From a checkpoint of a small transformer trained on Wikipedia: 15 layers, width 192.
Each number is 500 + 40 x the weight over its row's rms, rounded and kept within 0 to 999. Layers, rows and columns count from 0. Numbers have three digits each. The size before them is the row's rms in percent of the matrix's.

# v: layer 4 attention value, 192x192, rms 0.0419, rows 36-95, columns 64-127
# o: layer 4 attention output (transposed), 192x192, rms 0.0518, rows 36-95, columns 64-127
# q: layer 4 attention query, 192x192, rms 0.0417, rows 64-103, columns 64-127
# k: layer 4 attention key, 192x192, rms 0.0419, rows 64-103, columns 64-127
v36 097:455565494462560489472513436546476473491510493595513519518499509473476478513512477449507446606515446560444529547524503531442515480499464459539492553547567476536498498466522484558415593439461529
o36 095:525481506494497515501492467469548477470526563503491525487512451505452447490556546433438525401534581532569454457478493438539465514461432500513493437527478581510553560525482544436482410493427470
v37 089:481474491450515497451536485483502455606466505612464498456543449507518565479573485518446479477479425486497494558472585510540499495398510478536511536533530474470536473493526524460482484449540514
o37 088:508533527557480475506534450555532556455470491474540543578472586579480492530438496504563504452469516541495521489446464561456418499573446523513447489492521500471483471552465501514512521472521540
v38 101:538533520497483496444524543446482505507471509480502480431506466524613404535546518465524512477472488466448479527447465508492534550566464473584427474518468474481461520534488497484501519515459426
o38 094:506432443553502540480526450584497497518499520467549500546528463411487545468520507502576525536537541485517541493525574565482564436518556506473556528498471564539541449434521502468448434468504488
v39 092:460492548561499527527452459525485459461453522544561521381457549494541523431506474480397524502584466449461506520462504600440529512480494520517446508468542471474523489478504571502463451456444510
o39 086:602546475561523477477485527438519540459499565540508478510551466456538470514476548519578495495506492575482442462466467428532533522491453498430497488563439518476494481498469475475529549490524594
v40 091:488391510479513586535504481469395528523542484504490518622498519405491513500518510457579489543520550468477538494532535460546464485425548566510531516520533501446435458494410477531508439570535439
o40 087:481553472499443459488526500523523496501497486504531521403526521562558555553483496534453502495528479458526558485490486503500510505555456443512470466488481472490527521516564519464503437448486540
v41 087:544463520486413544491531501482529514497457449474521469488484485474433476479498496541555469465458545499587508541418566508454563467446504492461470529485547512501412437468441503483515544604511496
o41 085:481505517460649483490504504523454540468528597504455487446497555538565461543472458473446475495568456492455477533555485495454516523504503499504517544441441524566564535511519480466502474453504470
v42 092:529476493571522542511551478503581457499457505477448466465518437524544517510505599524526493461550445477450441479509528461398504476490464457546556428496601548514428525508480498561505559493505455
o42 086:461573551443429511485532500514492553531495441495531505558455550472415489512522498420511482529510493511599558521477513525584531525546527497495478584521440478520532489411491569507495500402532541
v43 103:509556463551538473525478530546467485455501476468521411488493557482532438581562486519483474491491567525500511572484454509468459513503456515551502545535498487506507499517578523492522416471462496
o43 094:512545510530521499463490503489526482518530511569568588407552543508502512402534521492461551478527524514504507426567519519495502543488458454508451495450536407493471461494533511449465514485515540
v44 081:539472499571418526433525536490492435499521416526490462496462470553488401526427499519473523570474496515383536495553461475480571475443504452505501433449522592405491482478456469486588481482469484
o44 081:532573515506548561546467451523493541572455496451468485430479506473488582558552498440509530443535614484526461537460471514504455568593548528525584546494479406558499486509545495474492459489482476
v45 098:458511499530503501441546536493536485474500547505461524518406409489436503503496560468459496458485446501433562574443475540498487457459413523613533513469519549481466580510500512473518513443511506
o45 093:530525548474469541496513456525504515550489489543557510554572516562532508464544428450504470516497546501532481539489504476514477538586540426468523570463480506540526471461448505573501427517509518
v46 093:505514560582491507507526511544529464515510517449454522492517492521518500502513435463508552474481440483454472557473428521543486530535484579534434470572519521398493500497576492491424487500567583
o46 087:550455497463479458505518522448507485532465521547587505466492519463486527518456513447439480501441565537503476543457556515451506531470480446450477578484496540614502517516471434534572441448489531
v47 104:562469542549492514433509547514497553483487555489502481480581503514562470490539557503512534547488573467546543529466485493489420541531539591473542549528473548479464485502467512485489536497498548
o47 098:456513438487533480528550532598488420568470511477455475498495511446458527474482438583534571463510483528481508459556530484488539461457421497471493440386502539522520530527512478565547455491525498
v48 097:522493504518481564463536450502498447473434515519462582495536540431438529490488489484531424548522452504500582430525497547553579541543474435542473426485482528488503488476523467561506532522428447
o48 091:400543482509532488470476462511468549503549455503523441533395466520484458541555498475477495527513504515473479523516505534488464508454515595438501492520493512516536495579503551412484503483498535
v49 096:522460474487464512403546501483550492515526470588513496476518492484509389456539471440529542503553476507489544499487468555453560528524528489549434561505496552477551491522509446531473522468497508
o49 088:527504466535568505538550532458486501432488492468502515487493497478497520548504500480566455449477592520499451513442526473465479480491467522500560531481509528497534517463531506479473451519492493
v50 108:484549451508451514486535477491442561429463538463372487524481435521495549406469512492508488441516536562484520531527488479553543493577474501518535465466567489477457482526530487457470509431511518
o50 098:480421519492481517527489572519558482515573450468578488520488540509513472475520469503501493518482546456495484499531500544465439493535501484490438618518448533559458505508526450611536491563499500
v51 101:485450459481476520444513496523478500463510505591429502477488487505499480473529524470543535465534501491501463533533511544477521448535484535440482581496570529481475486541527540508474509523517572
o51 097:531530494469536501572536609485528508475535485470484517537541510508527606524465496556456569474467553494455480540472460456473497532441515493502507538531456551487503451467537473485474502516512479
v52 097:534514508524490529519526512559499536508422497442479479465435475484524514461561507412495531515564391461498443522505436483444515518486465442544511465541529528503447575505543468498511522506516487
o52 090:513549554560512527545421478442468532530549459485512466507506501532497468551479503570500448549507561576476479519529548490512546468571484498459476445438492495480477445400510530566508504454497501
v53 098:488462554515547490585456494494491480425525516484468456492507501529554494488521520579509484473496490543451509545459455483538418577472462523523462452463467549506490439511538511444460491386467500
o53 094:508594507484475544452533483527524470501501535494563554533499456473481476543549569441489475459410521469506409485544478538472496492516471482498512564503534479558516531487514440523532465568534628
v54 087:435448486472588496490477524485489539526504518554451515481469553565516469387529525508532498506502482549449513442463665566420520476484374580441472538495472466494533503539527471531417511520454549
o54 085:516536475494469522480574475458513503392528488522530499559582483438554525558447539477514469521542602449527441508538385423504496539464498498504394473499476540482561531442481530498517521512493470
v55 117:430545499476560511554463448534522532523480537467505518536457543452482450572559384516529557560520439483516580456457535541481549573526558483513522528557464526468479513500493529506450438508508521
o55 104:549458472528478486477513501451491477412451507526500443445530522481525499488605551472475447498536488557472480498459499444526471471414500546435536419420539486470529519545504479533473595523468506
v56 094:498521526485483446525533456432488489436480541466513518517466383503481448491524540551452511427503464409540550499542469473488534560521539472480534485551565575520511504497512567492570552553473469
o56 090:546444543550471510536531484472592478464531508546513541557433589463486440439505421540490484536451464529508452526492528545524490488545474542464492503540436458464501423446492474513423479398532457
v57 093:562524469446549506477501503512501536524496529472507481459479524500592475484511421453546497456510524511510562446468458534502513534494506521532423496511455454523533586539456616484461478503491488
o57 085:535478490577507534483513518564557510421509452500496518452515463455460471499518562518508479498501568484477519542533429514424584452569455511447563515490467539516512438474499447503481549502481562
v58 100:457513506468544527555443528462451504464539453534515513562493441525481558551539502466451501394530497553485461512528485496504541482513515542448544487479500581537485415416540469460534500432524539
o58 089:465528492526483532434519483478468462571506571461503452503416558529506459470466528531505509560496494419592479482540487538529444513456477464500468574479535466522494469538505478481523457496467473
v59 096:511530468529514481521437512492493511455505453512500522550479503500501525483533499493394539542518501562523458589472478555493505562529465526478543481548507492486491445516505538493438517439545449
o59 091:493504536526518504511490501522480483461489509524522510468509530458522481482524456484579468480460479577511490477502509518574510478517560510574476567419480509473540574491499460514468503608494525
v60 110:482479499515493474492490529473464481528485423456522512481509506488492546502455476481503499482454596497516418500534544461435404466455527474473531532549458546488504446404549472432519541515520456
o60 102:508485522512528521441495516520473451531572536494371485505541487536482519455439488571476562516483512473535563449533459499474494469478537508528444561454460462508478478492479513483444476592482470
v61 095:580450447423515497468498505527511463535507527527499503532572488481504488464543535485544428525451512549519524568408539520501473485487395429509499533552523445507456495503508546490547483492512534
o61 089:475574463526481561485560539506461511421525482487567538482537493482493468453474570512567499478515558457515537455540529460517521482533496545584497501493434521542531575497468516505499497533574519
v62 099:544540521534502424460531532516481492497526544583439505535459521484532432571496486578561605486478515480482560582466427543537460518529456532571463499552437471516473468531448508573502511424507502
o62 093:507493421501512543451521477535573541441467496464521492498460463475513586466521526544482439472498508485551500489545524520491573475500472548537530468443502488494532492491465482434500476575438522
v63 103:464470496431460526457446492489516487491561524539520494545498590523487526495467496425574513559434544562497511506465493465493540480442493537528514518542490438489443494478550503544459494553424541
o63 096:549473463539542478522537520483478476502458508488485566437482409465453486541436501490421499536498459483539509454491477581517362479484539484491485535489495559535557479549482514417506540566484509
q64 089:522548519515563506498497579574456495494517499481463499530493482492496436457410489508455474478540524533489526504465544471582447429484547473458523484497534483464519581491567547540485519508519559
k64 090:495524602517482548534499473508490509539520503447557528533523486452520512535486481506567495517467449464562522529501529507539505560535498520526395476521535524563554436537447458434504504483502538
q65 096:495507411433545501509544525514508536468487490501514453546500449518503423458519492528471513418571608509475524515535505409540483443461490470520519485449509450564479463516517544525430512507539451
k65 083:481487564529472463452465437497471527540498550568454507443559479491485524518577478495549464551577422518378493421498468494522543508554502522525492515490557558476479509520520493567542491464480518
q66 099:494539511505509492489532498481512433536443433608528464528478486423505430517513473459518536421487540556437519465468501463541515496513498469541457436445493521468453504559530528479517431484465456
k66 093:457469534525445522473587558506457423449549549550482539477464565489516485526497520493490502566517502532501477534511495475550478537530443476509453417510498584512519526524506466536496528491488523
q67 119:502536488517435572492480483475517479423456545546478514512532513432495566523487500460587508563532449504482523461492518552524546461539464477460525492429433466444503571453470474509536526514392499
k67 098:565483527541559532626442484473501542581513501483415502542510493485509537486474536526563442529526485493479546515542471474480518488441524509523520542512501503494500544526419472486564507514546479
q68 112:493515477454522529457510479560566536515496418531510411485539474517474482451498494519478477459507554576540408503495474434496471458512535496577453499459515495486485427533546583504482529443456475
k68 097:524451462495518495361569457498456479479514510485516485508534511475516464496495531426486582484513572473538481508503467428494448500541533423501489439512450411527496444421550576520469536477493465
q69 109:594458421541545531506529505489466452490530415511553523577474514465526582456583511426534515453481536514478475576454487531446505548433501449491517448503496441529500523487486540496433446494469419
k69 094:562540488534531462568445513418446483519508498436536492548492509457535511480459466516605436504421520499450539572507510465524490599454527499477505509546434488478477476493474515488468524528540486
q70 105:470537526467495433506535514516485474567466528539503496593468584599505451508417473467480479491482539520471491487502552519498451375512488516559411542449472527563478508568469530551545431462523452
k70 090:452425500464549513403589468562492457541480508543514478479507433478459481541562494521470559566490440548485523552461454477489497464555545542483489443517538458491525492488511583557583397501558510
q71 109:460459452481545512448519497553510627427526490562473542450488520548467501569480453554451504510521496497523477458544519457403471512499494488549553459508501525473526498423518567492501544537519531
k71 086:488474487467513466437531538529503531478535566503476495484562571486476561501483531507488564486513478499496404420507489536600425438487484532555448447511490473587552439453585391546565498524517453
q72 104:437484491509486466528418440499474459501570471447501487464533527576573497541473493546487460543490485474518547482561501495531505526541444485559519515392516520438562467520435470509499485487532502
k72 101:509439521522482539461531508536519543449445547494498584484549482417509482496456506511435493515535469507516439504515468543623602474614577523491496496539513504452445424532474520510493441488513476
q73 103:529512403517419511544517508528559550535476534480429441470493472522443511536504550494464499489563522533431508490504545461462545385510514501493470520515518463490549576472466531490503475531459462
k73 110:512501511476482486530511468510543485484463460512484483572536471535460498506505578571441513511515508484495431532468508448457521519514541498480459485525509486561527467408568533422424418544469519
q74 109:473499542545502494544571579492456518518466547539484482471512543416436490531496493501430495536497488448530531536474556542501476528458530570547521595499512488515504462544495488505468450504403595
k74 095:465464487443486464488515550498469468429441551435480501469504478494491465453465506401565491516521511432488459525459521594561526511536598498546490458521574527480505434511491476565552491531535513
q75 095:468447518477559465482569454555456476483486392477559471484482438497507580470496553417496480536457430559541526517527587486534454524526502431520496591554519512490461519559555498498517489439538511
k75 099:480534540531418490479445518493411502485529542517466510476525534443504448539456485494474484522511478427504492463542514566502534515485556527544506417519537597458439484589523545472509499491513428
q76 109:449490512502442480477459443502515519448504508586466473502581478479488486516490472483495552448518494489505499444502513439530521529472580524497497615472450482505563499459544537423495512516514504
k76 106:507528444471488459565469508546548476529430475476514500493503459535533504392461505514508448467509538475490508481432581482565391531481523554441499503489463536504469514425495488518473548516488481
q77 092:510512459511509494560452548511551513533487530541501515509596515489506486482476486533521571497555500520522534454428457379499502503527501518506456476455550485541510506513504493484461475450478505
k77 094:438562451462464559573464479550467472460521513533567457540500423503513500494484543534530475473561507483541526480480520516479475526492568439509461476611538453449573542469496520508454474527482434
q78 107:498594538478511468491480597551446552598460422462473467502483551516565451492461519562449455497524520484532539473480445402489424500459494490562471484584550563509470525525553529514453476478529548
k78 089:465533398506548429487510541462534529508539516485476500435504491547517464563508556461465433506512523513416569480539566521446523451437491555548543521518501571436493520485503563455513476513469508
q79 103:507470505461521578435497487455480556478527513472545490465488491549494517511419490554393470548535534545520516482645512441470483542478518511563477430416537543599456534543573478534508494498465462
k79 102:507519507554530495593546476529538455569408483511503564480503559490444476523437502533524435471481540476540458471564514545444599547513464536478488563473554522551468528511514461458468508447530532
q80 079:491503503487526519434487498437496489502529470547398525595452463506514539489497516515503531524478511557538491555567503506507496492507458563522481509497511503414499527531531461514443419517515522
k80 077:519548543488396541460477468490522497464470514524449534466495527514427495536493403537546432477488517538448500489459487479530528525511548466433441545495497527480546506508540518496521422473514621
q81 096:536558449535458505495538494454529475457472456507487485480524481464476474470495497425509464468526515556459513454500550435581564512526484481471471462537533454500502476487547594468467453525481452
k81 099:448447516470484498476494484508533526438462468522554443544547548517540514526405452555487527532503562514541507494531425468527425499584459493480456462487484568517533434502522452486452565519443502
q82 103:583529513551455528484475527508512518448456525541548572534529502427454564505525512535520554514516435498519523488511470532530523453508493448493483560569447539490468518473491546501474472510493506
k82 103:548513529503525558515513440502440460544500493487521529539480433482482507520561521477514517542460496518498554592476544469462451543465542470489505501495525496484461448470514568500538437549532473
q83 103:538520590534416398527502539506499524579514510506475534436494518469437461528522479504495500542502463593527521460447514497469540419477515479507465576527477539472506565482441431496475458446543524
k83 091:538461509546510528447485427495494493571447455523497552480454468435510517547529464428503567538513507511492494489467524470506532448555557465449466537446540530482428541446546595461507502500489510
q84 114:539574456490486597443539476505489455464482417525558472566534447443498611426564541497549502499514488471524446555465476477557504564492490464508485489518541442509489469500528520522460502512443437
k84 103:544526532506563528574487506502475530471474421464517463568522509551495513466497450489567473476501516502485551471480531502447457492423496497544546482526580470508503506464453481519530558439534519
q85 086:502474471468413538534456498454479543426438526481494424449532545526544549501476512487508522478545410529554522518517462500560477485498456496494495515501475584497457558492465483515545514519526506
k85 104:546478483526516501544435525499518529521469485472490454490464534620535452474469466536460480547489503475482485497556484502525437469473513513484542553498509495548479512537406451514485510499572544
q86 108:566504507457449543449520496477449467536451446590587479567489535481499526461558422435527529452581526539456502554494460420501503535504491462436546435532471523465434479505525525519532439512450470
k86 100:584482509489538465573476567489513463491478456552508532504492504504545501506545505465511439520434434526472513531501493448417452505517509516489534479496532574465481562544471541451559500490467462
q87 103:458526436474467529529462571497466454480473484465519456498526572561573588497487541523515488452476544481537523513513489480539430498482502486533470560558541485483526521543474457540457617469491479
k87 135:528493518544545509557404492458543539486500485457497461508543514543589513504453508559556463518425427494444561537571533466504508518418455570482513551534504514479497517543448460519480454485565514
q88 095:585510498468473462441508514406489459520471481493520465507504506444458545439562491459469513546489531491552467528464546573494428473497515497485498417569444527528454521507485431485526514523421490
k88 113:542507508499503490527506431517496482500479504517493492498489537527487422506495422485496540481521429517481527562491504470573463474509593543521485556513476453488525434530452460539524478501582445
q89 113:563490510504487552503521506488451467524538508568480475553512478426509474458597497432553513451536508546509495481400509501575520435556528488447505513560498416496495521394525446551501474550540464
k89 132:510457556484488547417615505506479450446528494505499542500546540416429481501494516477497490491549439550511461522507452475572522542528488482557514489517458426454516462436527544537465544495445521
q90 102:510472558523568422495576479519401523547512491400516508480475498433585514556457535473453533516466490528487530501500495513506555474494515490513493628538562479451459480433552484461498487461543503
k90 108:447445450431541533498525525513508516528515527452514524507493501545575491538438496502438462527548558484556474499551494481545511534489544517514553485480482496523437407585528511523562538504495587
q91 122:511490501430510478581512528567508487553496522527551539518511580465486499500400574545508453533535495568453503502473465412518495522470496521568529477570518485546488525499513544532560495520566535
k91 104:466470527490464521493482477480497490472524503516426507468444506500543477575447515560535485568455514576546551592497433530449557534470492478506551520408463523491483447549530511510557490538495534
q92 092:513388485484491523434521462498459526497459508484502443518518459541510537501502505590482488545434517459528465535589514494431499552435473550480587545439440585478475460540531406460444626509530531
k92 105:467536476531495490502440447481506579516461408485470452527466505438421467464524535522490503543488472575483524505483469502529560459455459514568541535417546510502497499547496466520554521482469459
q93 098:535512496462510455533464545509490589544486532564521524497410492546501510480468532513474467494501446497506476505513486490560476452478485462507496641577543506439512510484519533489445519424566543
k93 112:551475563548560485501441468537462503510587520534502452537468449504458467457542511467488519512490505486492521509547481456528564443529456552540502426426467414540493502491514476521483471490500498
q94 103:556421555562586482454535529527448453503494496547530534516533454470489496453485488490540511505536563559454472475468492492572540478469439485495498417448506505487518473477489567465522459537475473
k94 103:512450546560472497528483498565495500567506453515558521468494464565528488505574510422490523458496438551554493565453510495541544528523476413451593453523531474503504491479565529574473526491487489
q95 092:513459469503468468390539429475487488418488563435488467486481484520513536437464502527508491473510465530526506517531522489512436461417493480562530542473516521509553462538516490521481537516487539
k95 105:430514505456486485522470496556526479549527479519472505496504487478535529528493604501543520518510464470468532502480503521480443548477572511466545511519497478513491515472501497485447550513524473
v64 102:497506459510511467490467429480468536427536478506508429453454511530449519509507480487495535477501492513504489478512468563478441473446491437560517479530454468410478412444530382557505482506393486
o64 097:485517489480537461497502561544545526472523533477556539533456544516537497529455559493498450460399469509404517521520563524502529450547530530453487480555526444518480537511454561539524528494504495
v65 096:488522452501558493475473485449523504467517449513546485526462509487478547450508546508472540511466512549461503557483524415465570473466542460443510507500538484538536525504462471484407523483513541
o65 095:453448503399495487458540436516475521468454459494512498560547453500506476524517523453585420533501493560504489467495400479471508456487475496499523481473429458513532513505573534488545521535484494
v66 090:599519455490479501517478511578487476550499499455470433466455502521506479490524437425527539606453520562519427572500494481511514460506546471425530470546507515487519580463483474555528449508421512
o66 087:522435568488467459425646538455465513415567441505553500545509484466503557467587506476486512501518463420484562461511558521473474466444506555533503425466546543557535539471505519474467453496517523
v67 088:488454527493495490510495553503444506531509514564521575520496510552551451490463471443555468485589548472556506508556437431521513499499525493461466459538579448498476531495457542537533479489498540
o67 090:530439564504507545511514515533555538515539441511476411520551487472498540463488472533469492451527551489508489500530459569510482561541478532530554525522532501442480486549487473492511527518467433
v68 088:505554506526464454467544452574551521471576483484410520453464531545443481546554416560452456495473547501477514466481572520490465510409466538501516562518494499438503510533471583453506549483446499
o68 086:521459524538567486486523579438517470465568545549577632483516525550530520529472555488534545462534475500499474465527523481505497455558551489440491476482405444543531501460463457525535435464465471
v69 082:510474528535540481573468550501476499514474475486557414451489551540459526479512496500471554466518514602490397493535527539469493420556552532469510511485443514468471540563487439588509531482496473
o69 080:504538525474528498512478492534552488510484465510542598532510479462554493531441531556504488527521497483495549419559478516472556545516492529540552512418538490459550528453445512470504398489543510
v70 096:428462433453489464471599482509511493489477519444465522514484525461544519522536524485514415515553505550532502590463559492501546476563506482439429503492466401504474506475493578512481464515443510
o70 090:503523504470544536421519495508448502465498467506554447518494469502460463480475458495543574473524529514535517453476422501499447499478481433529516453506535507498548427511552509533524558524549535
v71 091:582443537523481504505537499543485490514471519514476480499488496546466514462529495460446539428483482508455497508438510479467424479481567547455483463492500453554539477425500594513465433489507546
o71 093:531427451506520508488461438456401490467460532470575502466474479445583473453544551435500505538482537528516509569525503437543489474436481469508542513509492476556537517485480539498471456596495486
v72 096:471476551451532489516500442554593472460469530472482513531552478524513515556482465508468468587437464594562513447512488491482528558521542478518448529480533485510492489491546524533465523523484560
o72 094:501541501530485503460587479492440538504527475458536500511492475489499508457545465461539549496497586518461596511476548527468428516445469472444466503499494553501485436538513463484472463483482529
v73 088:482502478517498533496507514532548440497546445503524450511556511483546523484467476493510495473481523544453498474453519562476493479480495508572462441444511486548574514462463535566582417444523520
o73 085:423447508550455502517485486452433513543412549466486501458455471446535473548544487436457541485474496561519512500562468493548552493552528522460502497486504499486544450516581508473457467575515443
v74 085:468552511422578536425542509541504571527408536513505528581533578473512479483485501496539453497504491470506539503450460492544495508464494530582531542496511516555478407529442556474493551455499474
o74 082:492523503482494528510455516456560473474469513547421506507560518559542461542395589573448540538529470490487520466553461436529453520531483528528473518490472480464484569589523489533486553538484443
v75 087:525509537581497513522476490516462445529451473469489479472542487529473499488623479462434479522480474422534517458467459547559549532559446449514494517555486403503474474415486522527513514487458486
o75 088:445501439484505570473551512544518599464535527513460526509454618510520502479516481506476524441488505578473529604451605433498457449451485512493495522513541517544521573526542528460446518479516523
v76 096:483541518483432510457489520503492544527460468504527486503550574549511420442460515510447443568510479506492496497541510578492511477471560489470467520488500523512563460513565412525508577536452448
o76 096:593511505501515495552465522449472526568511548540487463541521477488533494436471431498524478574469518491523552449551518503531442462478443499509511480494445465553513492471432479514481526484585575
v77 090:399498475532493479440497518491526549480575444537445491546457500511493455543516512498500447524533502460557507490426515527459504499558477545475481533475533460420457594485466474500494473539458531
o77 089:538512385489495467454488450530528462439471541525485516501496405481433587551535522542513535443537430467521396502587490473467521501563497497479513451586496435513508488506542542434482489528468498
v78 089:509523479418557531565482487490479500558491527531482461544507511523465471482477498445554513498561503522489480431493475500457499487496472426508530430504517540502514431408561439476593528550448406
o78 091:529574525544512500493512561554548510515512438507528454470569526469609506449472532520526519456568531553542468508478549482531525459493519494472460552550540496508475498554444512502495540434521458
v79 092:531520443510480516501498516501445536476502513442463467523441503524502468525481494531503538426462495425461500470470484512469528547521531530474514580514484560503519435470549435516480542485443472
o79 090:479509449472511487480517527482535469553474542498519491568487578568499513434503471542513470529492511541501444427448484445506530430549489519515524395576489544446550543474425549561482576541532552
v80 097:503558508525479505471547465496483406519549508522552520451516552547457456450406524536466517461562459478467492557537551567498451593435536577507503518480498448488517416555492519541500547499515528
o80 097:423489489454461509577408472459531535549507477471461521463499489476509581547490537507513433576488555465505509433571419470458455429534438534442479476538450493450542526427497493576511484529495518
v81 093:491444502481537513506422533486525515554440544495464548480545512474444567478495489542575485542535510509566512508506477514472429451510470548527566497517472485535465414484538468517457503452542554
o81 094:574523454479440535484524437505580531468442513504557493479506523458523495462451602501507525527450502588533570508486532455502491463496552491505501509473472465552518539467476492471453576498614440
v82 092:526509474493461518476514505493511467524520561578572562505553455506551508525437539521502485503542456466552547563457434466446530506501446449534467503524497444525559489515485536493473474521519446
o82 087:444474451507446537464489470433562503459440481451483491442568453485490499488482509486430495482490449473509466490532507443511494548557570457547487523482520460471491490458511429527423546515508494
v83 083:517490421550581562487513529506500532466449504497448469502501515565595482431589476478469448465521565580518526538541472519441531545521519467468469480408438493533487550484472481522488543519516506
o83 078:426526581414424475546472508508421487503508476472574509551510443463433528490568498518528560535483582545530451573534501499542485515485490478581527540531564529500548526451591490505444492554498414
v84 099:457486481563400504460518476498509472486480494538566521485477505510477456568447501524465451521404476456493570556499499467431495536410456434515486572536511533482500516438513525506502436552499559
o84 094:452615484467449523491467500448497522516529568446462461525459502544467489514504456497517513475556481505471487411436482506548555495579522522518509557533469497491503567487530486497463558471510510
v85 096:554542469491454516500536472469469532508486503553525573540553523482506447550477479533505501506486507447532497507551470553492514525457483519526547575523496551443518442504516561521476452496568514
o85 090:442472522532509457601478438506502483449584533508463523431575470565478470502593573451473505469481456501492523512448512421486485445484464503510524533474439459524520525459456482487510509478478491
v86 087:566435494505471473470491460409476488518522538435511482530527433499477434460513489446561529515511447461512506568467592570464514499489512497525527509488518441472497614470543471459493499525479501
o86 088:445534535568498573438508558522531423474490485499460461490549515458446548469485494514532515488527445500503554499490506485500481442516502509557425476576559475510497438415436535476521500447467510
v87 083:498472482593454481513469503474438462464508546528481491488464509475494463501567608507481478528482495517494507520527512475446546516521523455432527445478520482435483515426483536481527491501459494
o87 086:470541456489531461463559435501511445564489493430476485512483493569497583470498431478604515462486507526485372444479467497544451451459609544516413541540523489601502541537571525503500498526508463
v88 095:510514498561442539515417550444501527503454478518572534542538476491525509494490472424481557490430527492477483445493467498512477485458473532521545494440475472507503458468435511553422493561456423
o88 099:466524466483446467456532530487501452484494531380474428505472518487497555537445534521467486541461450458473479546465504546511523518530442502491518504521459462505474479526428512440554485524476512
v89 088:507525512406495492503500458498542514544535510429401463511510498524538474496530477470483450477479505504585478499495566482529488499463430484573520551501506511478415508511569450481481536442506489
o89 089:519589401596440509551493576548544506457507501596510528457489552465466523444537545531566523526509545535458509503425518527505525473514511482495495474455523565546491516557496414534521568472448522
v90 084:475481516530528567494564503508463533569415467565463510446498462430561451481491523494505499466537563492588513516493541433555491506511486549500453603478493504469460583507518532492469499573513530
o90 085:500568510522468518472453583453501543535526462491538578569501499478518435488526520491517476523451512485459482583459425522543540490540515433449539447479494513477490440539510528506515448475472562
v91 096:529475531470492528485493538483486520591508481528502510549549563491484516434535479520510510546444504492496571471487504424613458532527456473495536494426492493590487515478485498483504527463550436
o91 094:530512503510461555545494496435503542472453528481455470459495512508563522532478420528478481520497509519519525539459594489486556473464538573507556507468506552488495492497444449468499490478546514
v92 090:527510470509497437477549510552518474549573473429504543551485478473495488518510552571477485511467523518524498608487499446447470525522476527444535504452524559501476420499540512495480491444406580
o92 088:454438495497492494520514483567489472475402499465475457482455418557512519521446467426524471565491470487535466505487464543512563503488517542546515516516499519422554629526472512468483510520475466
v93 096:483502487507545527510509499545527518478489559490550486489499534499494486463505423564541552493450529514457581470414557428492569507521537507482415502515482530469439459454571517521540437547502515
o93 095:569428540548446516508509499476453479435499524468499506494492483530455462484474487475487429441504472483475538518434420438600527510522504487448490441512494491503578521472469520531517532450480559
v94 095:466510558557461522552507476480495463448470531534558474482511510533531529495443558549526490530544507432468495563514508502543552512524434402475447431479540415521457398591515553529492463482399428
o94 093:519542410454501543511465479514555604489478463436471469514518505500529547492439507546511468515553503455601477498549420464474359546492524537515488495583442509532532495449487478514424533487570487
v95 091:513552504471410474446572460520451507448484525445520502443435436470553504485518476529453527416531463491568439541554508584517448496497579573417490477559531555524454517488477430512502475528449498
o95 089:563540542500542483504477518517472443606481443489553537563448498492459534502543533522500483517498456452504442436470471445484544479486430486533440524545434449461484511530503511527480528475550562
q96 121:450549491491548505503462522555499498454477461513533498596499499553538472460487496459495489469477528493499450493547508446511479532529466503552506441485515498472501503557521584486553576525496499
k96 084:483472490574535475458501436494472490573460500542537475493517449485528497506481453448437547410530521480459463471507438545504526510623434525524459483435485423481436509563481525514455404533522486
q97 110:530508519454437496467508459492518459505481451596562438462488496417469520548488542473506573492491469502456537467474480471493527515562482565509510476491507475505406437465548510505426446489495439
k97 100:523454547480470494519522518539482409499478513470575501570505481457527481540484547458443572526498445510452515537512524469537552530554447541475481452501539435527497527484492553506509427537488444
q98 073:479443508523494524531528546542483406460473480491511496501481465448455609498402549497516479519489446496524559540476532521472527519515497559479474428601507446566541497500531510482415495486535545
k98 082:521497499496516490478535464486494539454428440420508500439490544420493504498420478457514540483486492447479514449534421484468466464478448459492486505452520439510517454469521527486540463567441489
q99 083:431509485526528524500495513509491568520489490507455485486442469537495510487439440516504523460479592507504455523516503524493485510488528549487472554557528507452558553523463582439548484541537537
k99 087:443534437567575547547516482482496541467524500487452516460539530521489473480501498519460455502457600490531480412484488536486486436463482486514453446607478509469556492461562463446481502496485531
q100 102:486465497432490560548472481508493570519529526473468421515531504528549473517535532514523527514511563471540451508555489613587507444485476509499505550489467469537563472538468471531563504468576446
k100 093:469511440429517542529432489492464507472549506489475454517499479558578421560454466523529468427549583503490420438517479569535467434480470471441514531472516501483512459549436510479504548505585477
q101 109:492567508557559541513524495475465443514477461546463488563537508556512532489462545510494478466480549453440464498527488453440502571523483494543476491547479465490439504533498541485531481534515582
k101 097:466548502563523539561481561433424444578460459493548472496454501560585546540464496499472487459513546490447478453532511485429479507492463493476493433543456490528485584506531515453449526512555556
q102 087:495496523434458469538491524577551484522493520474550477517485518465515586465525475487503469475539423558468498563543481452449513500476523513492530432481519534455497481500478504534452475513425477
k102 086:582488584441444508515490543507500454560465512529510523540467499400480559544531504487475449521518433536477540582532469432538552604529478493458595531494526527526468530497520436542524462495415464
q103 105:484523491493520449555528484482504508510427466530516510494489457480481566497480504462493470482468476568473510521524528442459557606527523527511491498494551618522490572535449489457537433461479509
k103 120:547472526484467532514510498461508466518483523505505471485476476458516527476528543500508534520458433604405544551575486458543570551478553581500552522430469546483411499537465478483516446496450479